Weights of a small transformer language model: 12 layers, 25.2M parameters.
Each number is 500 + 25 x the weight over its row's rms, rounded and kept within 0 to 999. Layers, rows and columns count from 0. Numbers have three digits each. The size before them is the row's rms in percent of the matrix's.

# layer 9 MLP up, 1280x320, rms 0.0799, rows 974-1060, columns 160-239
100:530515510477500494491564499522504496521497515512528513494500552529503502514473513539467477501469535488483518516466509538508514530496477496514503485517515481469513542511510509512495482478460494509525520454551482503500525505544462494535467500
099:492520500478481448537553513487507513494500497483547541498466525488476492542518503506481507517504516499530539497460486516525506493450487490492518477451505477516533531481542497487512500415489545473528452490535512488452496485476481539509504532
101:517510491497524492492502475468550485501502544460479501528503489519496535507470497491495466553506460473475488515472509561585524488507492495523523515469482470498490511490486513530524496519507521539474498499482507486474484507482495452510490473
079:497491485522464456496529516464523499549526552473459492484486521507498500481491493535525495502462485558518524494514509489505496498492503468526506493462499507470508476481573490505465490453504471469484517481472510472487524499495516537502504505
107:494463503520510499492473500557491491478536527502477550532453516536496518492491554461486500510469524504453505496488497503527490547519521485487506497468460495514470516518511487482499501495499532521532512515491499480495510522506482457511505457
090:518502473433460512502447512527486497487493489462528523479504543531485517527535495473526479520510545493498505501508497512479525477492527512522462469522493532512470471508528515534500482511522530528471494449503463485477516525507522506470499481
101:522559533502492512531524496481518502493491463549510523491497526490436536511521495513478522499492486495496530511455491508519439465509512487518507479543521540495529517491522510505476510469492511490483487484512539489490484480496528521510521507
103:526485504495531481508492489498552479468490516558526493495529500488500509530471524530518453478486476530477492482503504563537487491462485516486498511484463522492506552518545467455495513539511483537496490517475552504484526516455480460467464439
094:526496498472498466511529547518529498512534477487476567477487516559491523546463482525513529504479554487515510480422490513503533488510497530513462503516497488508468494498519437530517499484499508461520507473543490483469520509500496498475512500
098:461514491465438466500495463491526505495468531504505524519514509563470494517496522505504512480482504512506492517490530501512484508514470542448497476487448507501508522499568471478463472503481462463475509522519515455482485517503554452505546528
117:495498447492487486515515509552531494540457478491493517518505456536499531506491533475484487513435509512481464478518488507530441474542482530489532492478480531465489493495506492511492523536491483500472472516505502463516501484526494461500502467
094:483530534448469462499517473487489500530471503520497490476471469476452528535490515528449530513486512505461478539455538481519498453473443505502477462510464505492500473505556508508482504493505467490486466467493526485462482518471505470489512497
102:467496466500486520483503481523536481482488516490498549471468520561511505537507515457465498513458542497477531524500533507499517451474520570501519503431463530520508444504470498521501508496495511480495480551559510494488488509449495484516490514
098:489512488502495546506496488486485508501472506503490462514473564504490511488522520491548511515500482519515531533506496506508462470488526520497537508491473549511509500510571499535504519492493462520475453527487498497487512541497520489464539493
098:505500510523523522540475513517536491536515468566521522499509542550441480522484524522542486508526484523477534479486474511517488495529511532521457480528506518480514479523496509491536467486488525480491492494495495534508504509513506479515525519
092:466498485480487496538522490528482490525485518508502508494494508492465506519492501530508463493496529500507525485479497539510491562484484494471534486427507522489540525494522447530519486460489516540566573453530464475487476524487481539529488497
093:498504531508517501508535542512518548540540501516501562516514544518475519508479497474506502529491515514460490540485530513536496490499473488463474496455444512488507493467537450461546501466497495524565510469493493485509519551488499464527502483
094:467500494515527497513508512531486490530491523486526550456500539494506510494509519506463498548506457502519487542501512532484481516537524483509458527473457503537465455496482503484509471516492512490496504492523465511466489526509490526465473491
102:470493486529478486507482495507489539510519503535466489482481484485497503494523539484458508525479525491462511514475555548551500518540460491497490458472493528497517563458494523493542453527488510468475486520513509537515491504488513507462524496
096:524486485452538486503488537446505493491485547445517548521498525533483486502515534468542521519475502469500514487485538501486494478532514557506480505501449514508507460490501513496531494476484537517505477492472536517499522507512506476530487488
090:519523510522475493512529531511484531518552543508527497526467514500498543495506501531469540499491544508495483505503526504501480532501493501484505485484478488486485484490530480495532499473433483462512512482501502501518488525524474505555519509
100:493500527473560482512520531502508534452482487513510564465516470522497555494508518448482486517494449541448505467514538525541493485497501488499518473473485509507490475466558493519524501508495500506492484513520503496469526502528494466558501474
090:518514531507489451509482505479505535458526534526541507513486473498490473478516487481467551498502515457480530585487529489517499507546496517455546515445505515481509486465499510513512513481506496500541507478490512439483511489495529522516499441
112:509474486465483483535494524498491535557495504485485535490489502523465521496479524497474488502497483498518513549481529520500481447513496540504445498478468492540547553521505514492496513523503515465485440522491513504508518512457506481509445511
106:471509483474526428517461485492550516497502537485519497481487501528461488551487539540529508513483518510440552487493491548534468461507503518460520494484459447546517559478434507503496532506475505526512510524495511515470486524462510512494479535
100:480509481498515495557517516439506544478531519498564513486455541507488527499486517517513454495496466529497502526490538485501481494506516525500473513456480514485506495475520521505509495519476461451500492500509529519481518518523530480485545489
100:493511502494450482452502506520457527441530466521541502504491460503481556536496518472541526502495496497468471500491502515511546469512489534462517440450512489466503534484506451480530491461492454533482493486511501487463557573516500503483466443
108:468502448505456446521500522524533517487511535522519489527530522510483494526515541510480493483516518478497529510506495509483441485513498508498450491492496505515472483494501485512533473502466513486535527490502515513521465613492559509491492507
099:508520516537521556513536532482517492489504517507468506472513515520505498510512499508510471514482476518480516496453514510545506506465512503506449501495518521498497509455492500549488474551518454455456497470463486486467543470464502495485454518
119:515504525466464486507508521504520516518503457505499520477498473500478541472510514506541486486511512493452554523506550506513444523498477513517553488522510507511487496502475507467507506434503494469468495467486511506505505505510473451523508520
106:488475532559504500487509483478462508502506480503479501498499474558481532474499534532523452534514475474472528517500516512559487539523508473474497521474541514488563517494552503499522529468464537489478496490467506514465494534477516461499499472
096:503493450468481448462519532488474493501526531485537500560502490502501477539479513557542440508510521496496499534495467556547501472539467498456475509513517510488478483505514542471515462512515506552485531485485526454503484499466496442468474501
090:484478489482500530516513504519493495516505532500517509498495495493484560476563498490482476557502508500479501501502516509508478466541512505499463486508445538486464497493526488517530478525487510500457471547487474484526451502471493437479510505
106:513489466499515464477536514469503469518522482519479494534479428533476517538510527477486451540491508509475494509493557489493479531514518483453476524499448520489498535497509444500507485521476501519493480476530510490479567477522480471506473496
105:523489526490493476503554522458485525499540527516533528509482525491482483500512526482463458539525508491461515481517502481496445505500474480504510482522464504483515482439507506481530485488483471519473492500481529506500526499515516464481522453
113:485467451520497555503464522481490486472458545496484523473491502540493512470504526507534504527498489527497545504496558488497497488534490494513465445456492438513536533501510504525510536492504508503479457526499492517504498513476561518518486481
087:491525468487510516490483562554515482516485491454465543509485517524482513486465514535533474499515520521473494492517486500516536501454444531494468500465487512457544532476507485527478486489454526465487510493505458482482514509524501506464474513
098:456518487539520467501470495527518518454507483506535519517508557518506538494498525501488532515478504466512524518439521499520474486509530510527529515479493473489505476471480477465542501512562472517470508460538530486497476542460496493478445480
106:517500460507511491548484468487498550515574515497484549512486537541466508517453506519525525517489477478498550486531492533558476456560476523499520490447467463522559519506475519470529520501542483464470490506532487483488499499503526462507444443
094:490487524454493497518488509488490488527495506470468472467488475519476492539506526503493492480473490507485503529512481550490473480497487515500514487489503507480512518536521500481489504511469519539486508524469529519469563535465543479489510530
092:556515532495516501547476505498503521541508491539530515488478503520447537511523483500532533500469494481497469511434510459522466481453506513477549479481537447501521526470487479488484489510517505521510529502503520515520486528498500491525471488
103:503499480456488499482496503516520526459515551499514553505482486513450494501486530521491476502502474506513477506461522468510486521494507527477485491476486515528490513490482491526502493528440516497492497513540502489479538499442506491508514508
102:545563513524498503535514530521526498487545509492512507490498462529476503486483534495462484497528521408516548471520532564486482513506483520521504499448454519472481491447527492515508490477483513518442522503515507482475519471499490479507497474
092:484519448456521517504513512509550543521524527530512484495472511530487513483535526528511535508523504474479502489514483485541455464490508493468495502464467483481485512464476498493574514518489459518460486483513550486506513527507545455485514470
095:486502475477505457500536539499489561461493455529527519485471512496513502470544517527466551525511515479490494481448500522489476501524436514517455466513479478511553499507468473497472453462521517509440512481468504494493507516492512462478449504
110:513513499511507466510477485479546486485452479529505504456476482531496508511507497448473449519491507481506537472512522519476505484506515535456512510473488484514529489497532481537493500509472487520520475480461522501443507493518510468512511509
092:514478532520481434483513518479533482540476498477496521490528510515500511493526515460500538509538550500509486489500504515501497498501427515514501523465520508536493495496496523515500507464439506480514497548539501539492519488510498462444469506
095:531510524525514479532498525501554488536537507500555517482457457509495520489491530457504494544504499445454495495496498506481456523527507499521496508491526544505481492509491482510502487498515524472492472511479472519507512511456491475461532463
102:489501504493484471503468499499506521517485490532466482501474518509447523512483517550518446496511509485510500523505509540521502478533509518522477457468454529555536509495493489524529487490494505539477524540523506511510443519453515471508507519
109:502532520509483509494515486501493494484506492510466489554487516476510569481483514524472471449507530528476486528516508473485528472504489551494504435482464493527503507481542510497572477512512507485479488551462475512496514469503464425506509491
109:514487486476503485489477491481509509533504464485518537470454487507475495503514510517528535531493496508508472513535523515534490495494523508495506467456490518433491505514479483506503512497468544470462497507501449509482511523530510489547500493
094:521514519500553471521486504473531501475499505521547510510479506484450522526518498505522483532493508454476490529465500528515512562530463467499508493452536497491537533518514479482494494502525487509499529552467502459456503499520491510497508521
100:498500524481531453501507515510514517508499479537478514489449518502473494487490513497496488501469504490483489483486461523515459475494476484530527497504506516493461499510490490488491495502543489507474466508482478509468458495479516506540477495
084:461521471457507500479503445481512489525498501527568500525472515492520528588473502471531498464513511490512529489456499498537525459468500524500491462506518475509586495505516467458530498520460462482539518483491537526484512496514509500479508489
090:506482507528516483492508482527527477487504544489456479465459527512494499532506529514523557558493545506497540532501522499521503495484522486490559488450495489471505498493460482464526505488500512479517498506509509504488480496520466459497495512
111:486503481539522486523496503508469525474496468505504542507492453486473485499492534496538534536471479516513545532498501528505488527502492511482504497491474528498477514456489493458480536558510517489446467529503514495495488515454515504522475497
091:468532506496494466477539544521482484517510492491547529463463483488477518481513501494495472519500554499523544529462510491521483504472506541497459461522457516511531455522503501472549480507497552491504515446513474519451481507498513513513473497
099:511529500485485462526494534481516465470536444501529482461461483512439511551534556500515538497497480516478480466514493536536495501489515488493503477548526487499522522491516473483519494498526519521503472507513530449498498484487519485448489502
095:526547501483488502524502510498495475539504502472513513471511547563448524488516501500552458496463496499481484471496474529565466527486420484523515486494477496524488471509512510469538514545511498467533515466535492483487501529495519519473501447
105:484505502489501464503461541460518473486534498526501498486502487491476520545518509476512505503484481466475498538494513541509477485478519503514504496529458494512474541499499492534540488525515530518507497515461506483472505493489519481517488481
101:469504500510517490466484547496539532515491478488484547512482487490505487527474531523505500450537508468495471547511519458502491525518500540489463521495521547481468506494509508517487531530529533511518470504495446487468506478455511475485494504
087:454471494479499471497488501502493518529552537503529520542522528509509553484544499471492471529500539472468492518487512533561521513555493509495488509512502522472489497517485488485508505497491473538517479540496491480477509531495518482462497484
105:486526469458549472505501497520468546484526497504557489511518534480487536510525514544507473499489527498486500520493440547463511497465509501505541506478490513498483463487512465503494436475530476523479502462508486465500501501493508475508527538
102:519500448536515470467503535508519506557545485470465494502470494529496498520490511487520491512497530471469475553525517505504467526493481519493461501516478490514466490471469459545512489488539485517475496533518497488493433490518487463527501549
120:487523489532463452462504503455483517518497468532479519493442513512511519496545505514483540540465521530446518520507497488507418491500509531511497477476482481463498478490542454474514523504507515446457497539528520478456485529500543478459506509
099:548492501489464509516489477493493552508494527508502522442488492526472517496511497463505552501506519524516519499518527526542534503490428516491530494492482499517493528445528499491490499495478487462466536503517479442469546489450502494497480515
102:527526474485496499512469480501542535509506533493493507478499591541494512536483535510464504526511531534452525511469473525489506434520488518509521493483495473489463474493500485501477519483498463485512527495491496454437464556507530458506493502
098:530490501513533535483514477493507530507512527468510508519468509501518523507547520546436497503480532502468555556486471538483465496487527473537481481496501552522486522480508518459497486464472498466494430496465521521511507521516546500511505504
100:525493500511474490484540475451506492506500533475462487469485486509495516508512516495447490527476529474507463511457541538531517521536459501484532518462522485503506493511468485515523504503488510500532530486469494479482506503480529494530481495
094:493526469500481482527457505496476503538505446542535486520501478475480502478496502479516519500489478509492498503521518516526501501502482527498510525489505559480452475472450520495485497533523506537498467525529523535458486505474464475481493484
102:491538489493519480517544539485491506520509500523467535514425522479507514549502480509510514507499519514503539502475489516517500484530506475504471480483492464477533509472496480546502487471520499550507486463519479512491494519482510506480456465
095:490520525517512460495512521480508474479535500510487494497454479485492485525548498483510506530472512498515538521457487478516487529463476493498467501485445495514539468516445472515512532536485459520480518520513499492486531485454508534489474495
101:514537528523515490535483517528485526503516512481501493489487501498459511503525524505498470477498551499494513524479483499491466529519486515467495522501489524471479494531524459550494526516490470527534540481521475466429518562478530524523486472
094:522505530479513499536517516537491543546487512546498530551491485472478525540513537503485481489525494469480525519520492499467465539498518481523524479499532494473479453479520504500531468522468481540458504518494485510469481513519531480465476516
094:511511458487514503514546498516543570499529514516509504530512517496511507508555526509480517495474482497505526526430500490514520472495513541479505462526416517496510538472485469493504485524496495446482492459478464509457543499484532487501472529
106:535518505498498507486480535485521473497506521485544501487469456482465523491503522479477491549450520455476487501484513514505492479530459543489495478426497480497490531451532509499473512505505520548447496506503546475524509511480471521497484470
105:514531497493487486501548487525513487528474487480460508514464486472475515542547493506493481531436500521488505499473520489523507477485485515474513489474529515529487497497488480492526527485465486504525555456484514493478496539467461485493470444
085:487511498513493454501515517496542530497504467524493483503501422510515501477484523541501526519510495555515471512485484497505505515473454490464476509494494510529471484482507498486522494458509432494473469570525441508485479516468506481480509451
093:503524521488517504502518510496490513472452520525450505433500529472482479511500486531479503504499502503496479518491498506527499486506467535497510514448500489512519509507539499464484499484482514474496483496472522463493490511485556467499476492
109:544492467480499483489518512501534549519526530544454530543491491518488501534468517480476507507467505513513478460523557524509524509534500509501534526514481480449449515432492509494507485525490470509474442520531499520458543508529511439555539504
093:485512503508472500537535521504509541477477495517495479540507478529498533523559502485491472503436530506514479522509500534527546488496540464499468518472469492477551479470481467502498518530465513495501496491478530496468546504484510493513456482
101:519507515466478475485499503480497552514512520499509540501464516505512501552490491558488497536493516523476512483525528487515517503476491522461472505512521499493500485425492508511493525533521542522538506503492458484492495501459526474531512485
100:481530488491527482514515494505516511528472483483482500490494521536515494575503512500486465479509529506500519482525518499503506528466501517469498467507476542500501470490514474508488484467483562499576500516551524488506517506468514468484460473
102:507490468517480522475549526485501500489487562487475492522468514537466511551438557505503509504468487524449519507494500501518507485503511517520547522508488494462510469496510487467528458500514474485472529498501522491485532515530527525532477468
096:540503503497485480561510478489553510546549538532456496502476487519480461535475531488468531476472511478509507511486484497512461479488494531519489489469507540490478508481492465493479484485510476495471557506457520503435489549496563533529518482
100:470499465476478480501492491494470511495509512532490532516482517501482522541471510516531463517526509504491498505485525548488516486526502516513523472464509480499475556505516474531511474503470452469463485483512471542456492522505506524497467546
104:479512483512491449535534477464551523536534516474515483451488526515473531475537494503472501521471545501488521508485503522471524512503509514505485459466496494476518504484518463477528515513508535504504492496431503502537483557493525487534486458
# layer 9 MLP down (transposed), 1280x320, rms 0.0735, rows 974-1059, columns 160-239
102:478502479475491497461508483487481497511471497514463488530487488526561484497476472500532504531474488493503516466475488515531483471507503511502487504476559510533485468460511518497489524492461481535485466508519480507486528477502545533503493489
097:515510524506514497508520484521445493485493496494523543507517529502486388497537483487518515510503484508509494475523509488503498464506496492517508506480491497486493471496489515535479512482488481530483483491479480490521498500526504507510465516
102:483528482516488514521460484509525526504514477509487516485547475509523520494456492482458542494481459482508480485505485497536537554459494544484506501521497483450497525535509519510475502492453504498525512537469486504475500523511501507462469509
085:507487508486515475517496529483485505490494493522481504497530474458484521478542523515525487477538482497484488458532515466507473501482518498522562487477443524476495536539489505491518479507499518529525476502546503471476463448504530495509540489
105:534486473401524530472503491449501489507427515540484492473490486502539522508475463479455491522479481486505538494511488498504523502478549488508495491509540511511486507478500514552507526491543475487505501511488514485524498525507526462519515497
090:504466514481526514522508464526525455547480490449499473526480516514514562467513470538493498492482509527494499499482463510463508519505536509489495507539512493478505540499493499532486511521509509498519498503486495499500486502491476502539537460
103:530565506523476527518490503480492505504496514536519495527527518463501509508494495519513497512539548504528509477462514508520490465496508473496468496474485463542529458469517516513475488534513513486464452451450539507547464472481517489493518555
101:504474516493497491530518506504520476496544516492504492487525465521474459488489495542525515499511473507483510455515499510548516508513505530482512491530480484490508482490520482506479534482506495522437468474466539524497514486505455462451513495
094:486525493517458457483492498469489539474463496487517481499473484487530506501501465469501480485535471514494535533525539549537531491514476532510497476550521516505497512528497530525492519492510507517525487504485473479478483467457535466542501542
100:500496473488519490489490417534481426474462526522527517497494518541465457502485508488528526498458565493508467408505490478521531496530510498465500540482479467488495504463507524494520478477526508510491490498509484515534493499530501482504524507
116:488492427485505478498502496513481483521478499499472500492484472492518497504545516469498551514477523483514472501490492519501493464517462534513529505494465482503484508472519504502524489460500510484492475497480475468581491470470533522501512505
097:463478496520529471485459491500496517510494426472509489513485494555502555537457508518481505532502489477532487514489488504492522531504497522470498505494495502497482520526481497483529487488449514501454568489544484467534486508494525473485442513
106:506470497488547538528428546455498500419518474547481526512518460458536542545494480497494496538466501474532550494464494500514493508453529511530513471488502488505519474507487511507538537454493488484513515531501509514531504532469510500520481464
101:495530436513497523498534532491457542486482490492501527494486475479507555575502529483489541540529553498520477488505531462478452497490454521490497505534498531507499526476493504502477467524487495567532474480485490469511478482474496520482484549
098:504495490517515492541506482529507484510471534489525495526494495472489496498516476501453540528500500518537519509507469476494525471527552573553474526504506510498477485470491462494537486453464519506510472529505555525537500481502488516508516522
095:499477499475496494521477474531494453535471505472517506516472490527534508497505477446504457512470501497474494507516488497516504472495483476503508504481546501498505511506503514510469519487516494471442492519499546501504477496517465558503525524
089:537522475493498529501484530546516494492468488461487517508501475474509510498506462461476531473526508527532498499503500471463500457508493525521494506492521493470501497467499496500506517509482462476482501474501511522522526516486480502481484529
096:473514515501489537500504485499496475457467460583477489528499512488492458485473505554488482492521526495502514492466503506537460501466516503534479500487557488515491526532547529562517537521511488510477498494484517490504489508528474526501485523
099:469453488513520486435504486515539506548536472483483535475556505539499470462497506549521517491471504508521499493487472477492513457531528486447505519491519574462507487518479475516501475522497464483546505540493456480501523475495516498510508546
097:522494489491500497528527489559509517533474523499491487482477534482505461506560493503473524551497551543542468504524502517522452513517478511465522498553505505507487509507477479470470498451497481516511544491505482523474477456463506463522494486
090:488463501483520497501474477502529480494489497461503516473509473520485471494483491481535473503495461499496511481488493518513546459499474507534520520509517512484517503478453519532453505524528526500489498530474495507484488486453523502464478447
105:516551547491552523481475504495467485541485474475500518478524479462501434497524502500473464498468488508493501472450523446499513486486450519468510499516489494506487470523506489537524502497491497482509507502459474493488474513464535550486467500
094:461511514468482491471502528485528457525489502478521513519475491528461434502509463470533456513430514510522507518503510501505496506490470477537515477487475499477467487496483566504507525475532514468475474482517532531474485457460526532494510442
109:506487463514545507534485486536509478488490490548475503530465521533467490476538512478476491509502516470515440517542524469518477500505488526494506498504514503513469537474482526534469500540495500546496497512489486524481514496497471479530487491
109:487470488504509524490482512540483496530500458491467524522492490525495532476564522488514511520542529511540490504498451482503500480511478503470535533510556542473470532509509484505500471435498521528520500548480517506481482485491470483516559548
100:493495473514494494501460476489514457509494512536498468500471515518532517549482535495531504484463453498490546484468513482558504445497505496517485516451448516540494534536503533449553509491453501512501508483496512520520485495490484480513506514
096:559472486525469486485514538496535509480524486514493505531471500501465508502525533486489499470505515469524496513517500473464520506448505490466478491514498507469493538487501467502537507499522509507533490488483474541466513490529490482539484518
105:481483479491496430487493502514493484522559495496481516546550512461515534481490504503507459455493524489500544477514499499497467491595519518477488544485517528481494496524527469532494494547492513494497519486515510505521514505498516517503475456
101:521494468480486507527505475524528513523504555497489474494537498499474505530521484469522481502501487534489480490556549471498533479469548510497505469505494501529464477502493496511489497483507502517482517534484489517500494518541508470478502503
117:533483483476487487479530504485544506491546489463504498502502468520517463480544491521511455509505461539473485503466508517533496518523492517472500475465538527458478537493506519486522460477495542465489499522509537518506537528496466510488501492
106:478529502470495548492511484488483483505476537531516506477524489530471473488518469535516536518565506498495545477508561480476480500484533498531521493488492513499552509511477501468494494479465497517461458486470555466503502494521527524450482501
099:442497497494482445479449495531498506481506522492525519466472493470460361523472533539530460492460490474520474512480483519486500503503496490509505488489502477488487484524514503483490478495479489465499528494477508501506500494484495484483486463
086:534498513490499439492489466476529468461486479490514470493499480510538512469417506499498486527474531524529471518504483513487525480482489486503497497483540487511534545485521506507511507506521495497492515499523458501467535530496522532503504515
108:502489435500493533533525484503475465490454509470503495526532478467550510459486454475453534476520479528534491498500523488517529469548477489521493497502536503500468540496475485529476481552491529475478507532509499481513476460504501498482480518
106:488505476427501524549499512498519506529468556480493527496462480477482480525511505456521470528495493518501489487446512522506480487515473535512478517470491452504471450470491521507503506488468497508492522546456545525509531485534491458516483514
107:495498491537496527517462485486499502516507462556497510461481528543540501499518503513443465511476495501503515495581445495513477473499503470489476518526463486534482544482494557521513464530517495478497545506485482522511475546479508501528541498
085:487497524491547530485515488512523521507512481562503536503534522499478510536510523501481491526486463491461530482497509506480440530494485456496515485429452465502474469521474519518504526483529490543530519487554513491513510473453496529501494448
097:481518502490553523468503517513487515478530493459498539521527520500506454486502473501526487452506457505472493497490505471468516519553501532552535509546527486487504454475460559535503502498552548488498513517546511506472519512484531493497492478
106:564496482501461489508496480556534475490496489505492491495450493477520442516472470490521525490486476536502511504469497521486516492473502528462509510493512510503458503534545526500513496492513507494513446496498500520531481483505461479515517486
098:478517522474511474545523511475528505528460483490477505488511478495462450460514475499535542478513484495517502462516457480499497478521460518563527512487519479468501487526488490553506508526554511507523469537496485511515501488481501503456534495
095:524506505508539474498471502514487507497533491552507493482545488493483543505527483528485511466505567489531531496486496529514509532516522481484501490541493493486493509506535505491489484469551484540522520480527478482491438442504497447530472495
105:474514481534509478488479529440502490482501492504484503491500509479511520494545519489556507497441477494460489468545517489482489459514488512479528501521501515508493499497461470503507514492501494544487499520515519484495519522529483531465489505
102:511538469529520482539484496508507470506515519465504545518504499497474533489481525475510463487534497524491479510517481520495509475473502513495511534522510443522458479506505482517449492481514512459426518506505538508472518473488520475499508476
093:530490502496522521497491530548519524493461513513476479457485471492480497483520531541517515494517532510554502518487528533452504455519554547507476511523452472530490504512462493475500487479487436493505528481506500553518467471526500482490504483
100:500489492499516496503501508510450499451490483521479516492494495485466531517536450527474542523519549494515527502478507521450506476528503531529483518499471439513501478526486532531454490476488518481498500485511543470531497518538479489509460471
106:518489514515461437505485500519497438506508483530479515496499510505464528503477477530480445505496504511565482548506507489519494514475463503482527502531486483501485515470498479523516513498540516459510464499509494522555492458529528494503517491
089:519527559507513501495460451528469518497475486544507538486491488525467503525510512518490491514457459510487522515508491522489493519482528471473518521520448497480521508489480522503522515507531503527512505434514500469578495486484451497515500476
095:516515535532469491476516499468527516517446477522456509498447520533478501507496480514521510510512439529504455551502516493485521511527479490460534475506482470564480495539509475522459543473498522503522537529500499522498514492492524514494504524
103:488530481534537467507496497473507469493503534520501490505495494494492477486507542530531494504573497462492501530497534492473516456536511481506496524526508512505458537480516480493531495482467505505514502528483487504517464487523512449518541501
110:515531503456503527573525501472516500514502489522512490499488512461544478467512536467550450486493491496483476488535532473497482535524539518494451513521488522502516496492478528556517504481506511490483505525432496450523512500509534512490532525
110:518465469518443504572505511502545482477500466484451469529504487448520482480499481468526473535499497484476486507458514523500518486506528510493496478502488487490506537454475493480493512470514459531437510507531509492499544498504478531489498522
094:489515516445518472499466493499513508538497521488527536523521502501490465536520513480533485519491485499489469504525486504488457496501510505495485519497540471511511509544525489532489488518482501482506479524458519545509509500525469489466487524
102:525517528461481486485518511474513516503487512494455497548467526503486532462484495534485515500491438521501480502498531511486485490469480509478480493539515504513499504518531455528517523519522498527483531520505506497537532460507527489518559489
084:530484491528503503486511506505487499462503485510501498474557520501456474503464502502490450543508507480414480499550491488531447480473521494464517502505448483488471485484507488506512494493540549489505497504458515516526513527485436555498513496
091:509532491470494500464520527531471457508550485497505475478527496502492464502498547522511488502526476489506478518447505502505493462450463504505531534456488550478523489467518491475487507491499490509488475478501515476495498525456527490492519516
109:460531495486496473497501498524545499477513470507480486503518492492514524470511530515511522485519492478512468533500533482513508527498466512479547509514501456515530529503463465488451532530517483523507514483495470536429494483508496543511479465
096:508521520540521535493499517475500509522450499482516519523476465460507520535496521506513488468548531466463514493473422515477507477530479498453510485506492516488552500511516541504474481456499477523471485485476488462539505450515511522535491527
099:537489516506483492511529486454476477518511452482525473511475480513513512505471501506525483486513464495551474494497531493524539495479500497476506472525478529469462476528528550489463513506573531534510514509498484489491497473473458478526462517
097:503467506511475485504496501505521500528529498499488480504486525466483567461493485505478511499508459470458478526495458527512542497554500487486533535504469580474498488491479497456523496472506540480536473504512514497522503498502550512564518520
104:524504528465484451481508504506526491513525530481440502469529528517518499493522506523488536477491504488499493527481543523506447472481481535513484485538512487457467529499488486507533470522501461508484482538517503518523510471508489497515489476
106:517513521537490503482477519498496510483483535476489456528488528500552450458500533545488472521509461461516483505490498486527516484545559525485537526530507500507506506498495484505441501508537533521534536514518464480494477555472522540480499481
089:508487534516563469515487505521529471483551503502462513494499509499516500491491458531502568487497543450516504500490490492524514484487499492539542517497535466505502513465480443496514493447484476487529490528497462509460484497485508493526543485
100:475491524483498498485455468474469500547500529509525478544502495503522470488488489489496491494479525509469480505499506510449506538503499491450541501485485522556478456524466495521459499489514456511523491527482506456508502499470498449513532509
101:522506494505491523495538519476519485484518494518499482528491468557549435520520536483517506494562491467502456499482501493521493503497522529480482496510510471510517521497512451499516466500458501500510490487466522555470466482511509462511516518
115:480505491477472492534510493507510537454487510484505480503539462494490518504471479490526505485496509491514498496579520472521486488485481554459528476518482529528470490494491505478469567492486474537519486513474549523499507522555467455463518474
097:509496511511516514457513476514495516504497539472471473494487474510506479483518464517553479509491516494461493504537515489540484497501505486527513531535479494440544519509548500493509502502495491532468502517483491516510489452520511465528508520
102:541514529463486539551532514513487526516509529514482489482510491511510523500486497473526528501548481491512486508509509514524492523494531511470510522508485548496492531450542537552506473488489502480474521527461511474501496484452528489500503451
096:505507490502498511498482490505479501476481471522498548501486508543509515498454502448472526512470487514525524490519520482502484509482490429504486498485517480524521500512497488505543519509492521520487502492498461521486511509464518490483511537
100:506487488528481489501536474477535517503503501489463518548500457480527497502513499479504473497507526529511486457522509541493476499511486486456508511458487573464483496472479512502506475498489537524488489492522531496510490504489524488494510495
095:482482514535484495543461486480565527465493503487467512491482523498473517517493503474510493520476475500500465499495470526533494479518468500494486537470511483518501546461491507512480521509557495470477488482512524514532530499500530482542488496
103:522510488502492511515476518518481478488417457496528486484510462502503571489489526482467474452504529488581504528490488504510526518459503467508513554493488466479518518507485499476482518520489503473464497464514538494469511488489502461477480493
099:490505475490467469494489538458451476500460476508496520518489528471484512472501520487477470491458486507479483523515446501461461486493471509512489528482505478531487480516497497519482495533489522457527534480526521494533550499494499562490510509
105:520495513513511521493503519483518497485532511534499476513473543499523513478509484510485509483466484482536488445504515483503430466506452536540500506537498518476495512521531477492515504468484489535476492519505536476545482476468488503502488527
094:517504551521516520537557484481473537489570505471489487505486531504470468472509541499556501461533504492476481521512559491453488512534521528511537509485519510512491525531495537493498513518459501494505520496515475520528462506463483502516512469
094:444470467533462478551512506508560487544476464482468486538523492504502479491532509486460527463472501521482535532482502512506525479466495492476511497475531477526491478534450512464466490516531506523508512525491515521486496515507450483486518496
108:446509462527500477487488490525524489505486543485481495503511537534493460492532496521488472520483500480502520518484518530523539469509497507483530495444478484458485504481498504490536498492485528505516545557490490474486506523521521463490499571
105:493494480512537501525449533521549513484487498514512542493491510481480431486495482455517500495510449506484479506498519467496469502521462508436495512510501512491480525466498469501510496491498513550488500512487498516508481518522497498478548500
089:531514466509495502490461503488481534454468528467517519510510529501461501490485514456518542513474503473541525509513484520473518472429533518479512491539521502500520546557497447488513529469521479492520505496502509535482543471525497494518514492
093:504504490537524469533503488481499498503529460513515539540529487511496530479489554511486484504480472480531498488512514494461497499510513503485469496514504519489506508474488489510506529490525503508481509517488474546484505459522495527488506515
109:481491585533501527481502488522478471545518518523496474453536521474466476494500482493461518520490523463477508528512522466483485497454543495508504479503484536518491482484510519534484490547438495470544514527514523453536489508479490511476445474
095:534549433486539441551503498476510475475525511510516490474543497500526514488504532508465473481502478481515461540502497479523522490509477464447448489464527536467493481479492451457525539507459513508550519504524473510502519493453506529492493533
101:511462518473543491506498506526497513480476506457475519504496536505496500472482481508481464510490488497496489519528478456507509523486454520549522529522514537467492495485485498524446510484522494491539520475524489508492518520501500528517509466
100:451496440466523471491504457499496458491472491504511473508541521473511525522494521501536477519484471498483484507486512463486484491480546492476498552471505519473487481527503516541489492525506507474484490528505550535447464511519496455482497491
102:494482468429464487513517500508452504470516516536487540514488523494486480572521516500510470502528529537487514479483507472509489489495481476445532504492492529551516472498524520517479513502537558508479505470463502447506526510500531537505536489
098:517513482490502521418480515473483514498507525532509499526549501477493558477476482492507482466449534489478494486468501523460524536531503489490483481464479485534498497540506488505487490513459528514463513471503457473501525516522549515501495520
102:527449461495482438523508486526486514466505506503482503493521497513519473511463469541501491515471503526518498487516512491567514505511532494495499487489534483498435515539500497520515530481450496509481455525510508500492485533520459469505536508